{
  "rope_fraction": 0.75,
  "qk_norm": true,
  "attn_scale": 0.125,
  "bias": "none",
  "parallel_block": false,
  "init_std_o": 0.0027,
  "batch_tokens": 65536
}
Each number is 128 + 24 x the weight over its row's rms, rounded and kept within 0 to 255. Layers, rows and columns count from 0. Numbers have three digits each. The size before them is the row's rms in percent of the matrix's.

# layer 18 attention value, 64x448, rms 0.131, rows 25-63, columns 336-447
098:148124145148097096154097099144141134114111110118113123149126086134146122105157123097097147116057133127120123156121138164109138125104099158127113098150132140113126133100181118100134100135095139147100141141119091132153092126145138116081129158149119169111127129109134174134196138109105114093156086143119105089139118144134122104134145149159
099:125091110173135146152138092124138140124111146135139122120162137147119172117124129113115140115131069098125106087121138099106151125069115171158118154130099112112137100130135068141105103141111115113129133151113167120141141111094142119183120147173162101110099117130109151162137119120164089135119138073115103151104105077150135119149139122160
102:153149103105121116126112141111127103135139162114118141117144140148145127088104120142122090112093154133107145126098170133082128113185136099098164124119173143126085138111152122164114095196143167125085154157109131141134126118133112134131104133146100136171121096119131101088123150155138143158122113153148092187158107123152160116114076106141
091:117151135130135131108106189139128101097089125119109128109128127139087084136188093101142154143135132135133130171102132119164147121092125156111146141113133139116187138099094134171160143089127094130121101147134123162137150158114126095137125098139128089151089159091120137161150136175103129140155148111124200172097148146116122151112084145130
098:207118145167133165113170170123082151114110172124143129146108165135082125153108132174106127134108126156102122154101176146133105149156139161104128074097096093119140117166130127088134153154114097116104118100086154142077098109164150134128146133104131116118122118132155118142121139150165117141167097100130144109112129104139126141087172092131
094:138063138072135161149122079111114166130122108135133130106125130137096122129106149137140157132104116113141103116122152107152094127146115159141159134106164155145121088131120111102149123146084090124160114142176158152114135096114133131112125166102094142116165100132099131125175095123152162122147135160115164161161096151173124143051136116117
107:101130138137130137078141143131131113116142110140119131118100148125110142111121129136086129162142115133138148097123147098109152143170129180145140116143106114156144118113119133167090123154147164190162155140137126119144127117086160139136131106119106133133108134157111119102085143122121129132145101137111097120147177111117117119124118132145
100:093113145143137167114111126145160146124119149132132116174119135114085138093096133109181086166108142109149144160105090160144110109164147134116101123139089132131119129103107117129136144102133119171081091138162131073093136095169111142125144138110133141108107116126165106139156172165090117121101123146123117191094131110172123107169117127124
097:104151152120126112111159115169093117133137135104173131139138150124097130127160120098180130161136171118124116099137158108118150070141115119131157190118138122146126117145141131149137131127145114132105122099164118125131136086132077125111086154137140131134131140126094107111141107094135154074160132104149129130070139135117114122151084124112
101:120092107123109072155149090144119108112134093145102109104101165184113130154122144098125132133102073108136119137150111101123135132099162124116158157119149086112124118094148139128139109150145135112124136137161118122169104138122117110136118166135118111144111118145131150142125124138083126130125143105127148056116126139123142118141147167110
104:114164133095137146176125131084129141133125146166121179131150101121113124123123125158117111143115151137129145123127146180099128138111102091115103116126057109121127130131107116172151126087130119132120126139114092145138157099121173125107079116092128133166141111105080092149097094102123128192101138168133124124115090092150116105155116135117
097:131131129105104118073131111130098152095096127089143179126096141166147151136086104125139125076124102115124125122111125105100093122143154159100126138141131091102112129156087144124154100135120115128159117123126121140163152157108144128130102126139126152186123168128184138123110129129139119133127127110151076145087139083082118104082124130090
096:176115088137107185162118093168117132114124116102112125183112102113120126105144160136151124136133144089150111119102107181182184148156118154141149132133131135087137130185129127087066138106116124090153094144113149129151147127130123150109112086127135116152111139164162108121103102127153094135144161154115100077121118131116113112128108153155
100:109152137122118118146128110128142102129124132102118168117092136096124177136140101141106087124132123135156152135127138142130123116125157113147183169145116153185177059110107104108135150117132152121119163166152143124170129147114088124105128144120130150123099113163103122132139081113145094106083161116145133130113115121134147104117115121129
100:069117141133126140147120129109135124116131132172119104118106143114143130155138151148135141130128146110159090109150095087124108114140142122114126140136117150118124102139129138162086161138173081171125089142155114098101130108135120138123109130078127124135127120141116112143117122151097099091173154163137165143088137142063118113176140114138
099:105163107095115136171127174130126183141156126116184107116137172129127093156171163132120143120116110123131090098121156133121093104105101149146092138162155110124153113110114130133092108120111143146161086140159116171101097145149129120148119111171122150101141079148128137151160121103100123121127132095110123095158157159144107139137137152163
102:128129098102102077165150132125146143155139128136173163145104100125129122116066183137156144129125144135133121097078135120099146133107127127106100118139105123114135144117142164112090102092123108112150130176166098139113119079110114143082088122125155137115120121142096158139102063062154085082132144148099104117128159095117095120157074139084
108:102148123104138179122116121152138130112146177151129114119150136102119124170144135114137150080118109127105127107120163128131122104077132133143107147192152090153128121130115133119093084110144129123159104099144099099161128155120143134144148158109122139111145089122116109180109100137112149112144131096123133164128148143102136134083100145140
098:117148131145130099110112091115121146091149137113097143129156122102136131115149122158115123127111136124139105170146119130130108166109091155113110144139105126141076135113147111131091157091094139140089122180141129108179086106069118124125143164140135069181131125132160083105148150140121102184108196122131104147144150075095138119149147131145
097:123134140094123167134096092123145106133146147112139116160109163173111147147121137134128151146129142115102123132108175145161101139091096123097059111139150119110144111161124158081151143134156169156135129132135124168144102116137094123110163170181084143120101148140101119148139156109147161119097119157121130095136118158094152156111132105110
096:170129135122123179161138122103097120124136144122121077126141150132115135138134177135099140085115160156175121166112169107097186169154176098138123125108122129039096160103148125119158098153136087120095147140101158104136081104129116126171155120132103123087154150123146099120126107183119113138149117118170142157127130133127134141182112132107
094:097129139151135166107167086146148145089137141098099105151150149148111138163146081102110121122123149096135140143136147123121127117091129116122127144160142106149115130147129127133149141089093079104097147108126122127108095128159118102167090104157130104137126160126116128156116156141142112166143165094150151122116122087093129097143136093090
107:119122156159133128156122079164131127123119106138162112171166184161118117136110107144169110134126097140112167126099163151127107158137073169125106103131150161111072127097112158065141160118121122177173149107093127128142097175113126122121114159129151076116146103108092142115110140104073114111107117130130132214136124120133135107112101117141
100:132109107109101149116147155103179111135169114135110152100150128112138054140144141124139103119077137143137185149097105137112161144133105134149140162141121131124115117131121124096115164142094094119130163166141096122101125149110145160139136126086143144106148131142143146155144169116146136174128129097147113125126135157098146163130149127127
104:097176166131156149159138139089140105094106147145128152154163106116118133158154153134121115135118135148158103141100090150132138157109132123109129122157098143132128106156141178132160105111181094119141119139126103084100123119122117111132133087111080134127147140119122149109146119187165101156111174113133128126121115133156112114124118114145
096:142119108099131143164115128150154167123103145116165146100132105118165107146130076087164149071118054139121159104119137139134131094114133124131131082168124125150099115135127110153144095097153130128159138107135107149136158119152148136145152121138100124138138130091157144141136129095149109135159097091127127081121144143131140156069117146144
104:044179134066135176150171128098114095159149134128105145129157128138131125096084104115154118097142162127106131121140137129091099148099129129124126156148121150151120121121107146126143160140142154120135179127120111147132116160111100084124129118159137127121121150142087153096168130144140182128145137181122141130099099158154151140117154092160
097:105108112131117148152117098143099152107116145122117123130140088143148100174163137141124124120140088141125152117129106113119121116110127104170175144124105102128121103160134133104112101138100142153114096146129121130112154118118098185155154131101132132116154101158100135108050128055093146105143150116096131122096170071183138134144136108107
102:144131127103140198140145124144115092162166132139071103094147118136114149119116141159133111163116128134133105127112154142130121128110171128109131123100097102125117099113155146120086142108093094168135129133126208130146139103092153099139105120116133133135168130128104123150131158124097158125131166115137140091108149117126094085128117146121
104:136151112144124124140072106123159141111122154141109148096132155135143146133109134140120119093135153160190187113105121179124135168098141123133120118114102134112118158149176141143145126125092070114144157116115120143174127088101126165136144167118117139121175158074151139131102107153090148107130121089106107115145103098143131144155099134158
101:152148083126125104131130140141171138129097117130119152165120169141172108140114162133141128109127163122061120123125156157098104129104114153138132157124099125125149107121180117126113120120177130123153127140134133147106123134175137091161110158177109091131154178134170118125111108149150115121145158113137122115150111114118127118117162136123
098:093150135161113198107146090114148129138112112148116134145126092092139157103124153140137132169110125140113158119135136151124112129168094129116179103174075117116135131100128081157129119101166149124123137148138132133110177137135149130128158155156106101114124127128115105120135104097147127156179120119147091144124165129123142127182098155171
102:145150161104098132115178119139107112134119121150151158092097165125101111094082144166107135106097137128118093120121096109128149114117147136105142146142120077136111129132106147139158147100164132147124140191160071129112104087143124151185139124139074176152101107129115173127080113150131080103122122124144105124127150153152113139140136122127
095:139097105151127098074171116102122127086116120145117104131165125121152155075112098116113137125126135127129136148124155131208131077174158091110091104098109123128145132174110164124130118145141136132200125125119116128111138125143108150112106147097127112146154124125093118081119153137151073129155138170196120124133132141094133135143149114142
097:150132121142119163124149149141134127090147138140084109143123123122110193136114123091155130118145121120122143129176120104114089135153160111125148112149103085106102132124166121159082135131113087122133110147109164140147126139114151092156154144077158130122124171099144117152181133146172097140124111131117173165126133094153130108187128154082
101:160115120112141132139111147172107152128168161115095160111138107134155147120101145112124127129099145168104150147131098089081091160115135127117147156127097089154090168131141135111100133154112109132147184125110148100132123146141127128134091107137158161129146156089115111116112120167144112124073123145123148133114114110204088108162081158123
093:128141148155153173107155120094128127126135103122101126135133128144167092095148154127128152147126106130195123146142140149101124093148120131117128114118115139144109140114150112115101165122137120123165079114154109140097120169167124107080144091142167086130145109128175146109126150124112107120127106088123140150110166127137175092127156087119
093:107158177074169134116136109086162111124157160113114136104159108104107163133167147136118143168113140130093125124148084104155132109139124077157124172146099150132139158158112122151104146151153138119115113141126158180146183115099139137105125120112063134131182121145115134123144121153183126138106105129152109122088113130126122124117136139156
104:116149156104149169138150186137094153124107114158111096117152151123165141157088094150127105113152148154119091122168165099105138114120144126130131181119123131122143156142074144136176092178084109123157125107112188130147086114132122123100097121122146105122195131145114104117159171151153092163134106154151140140136083100145138110115041117119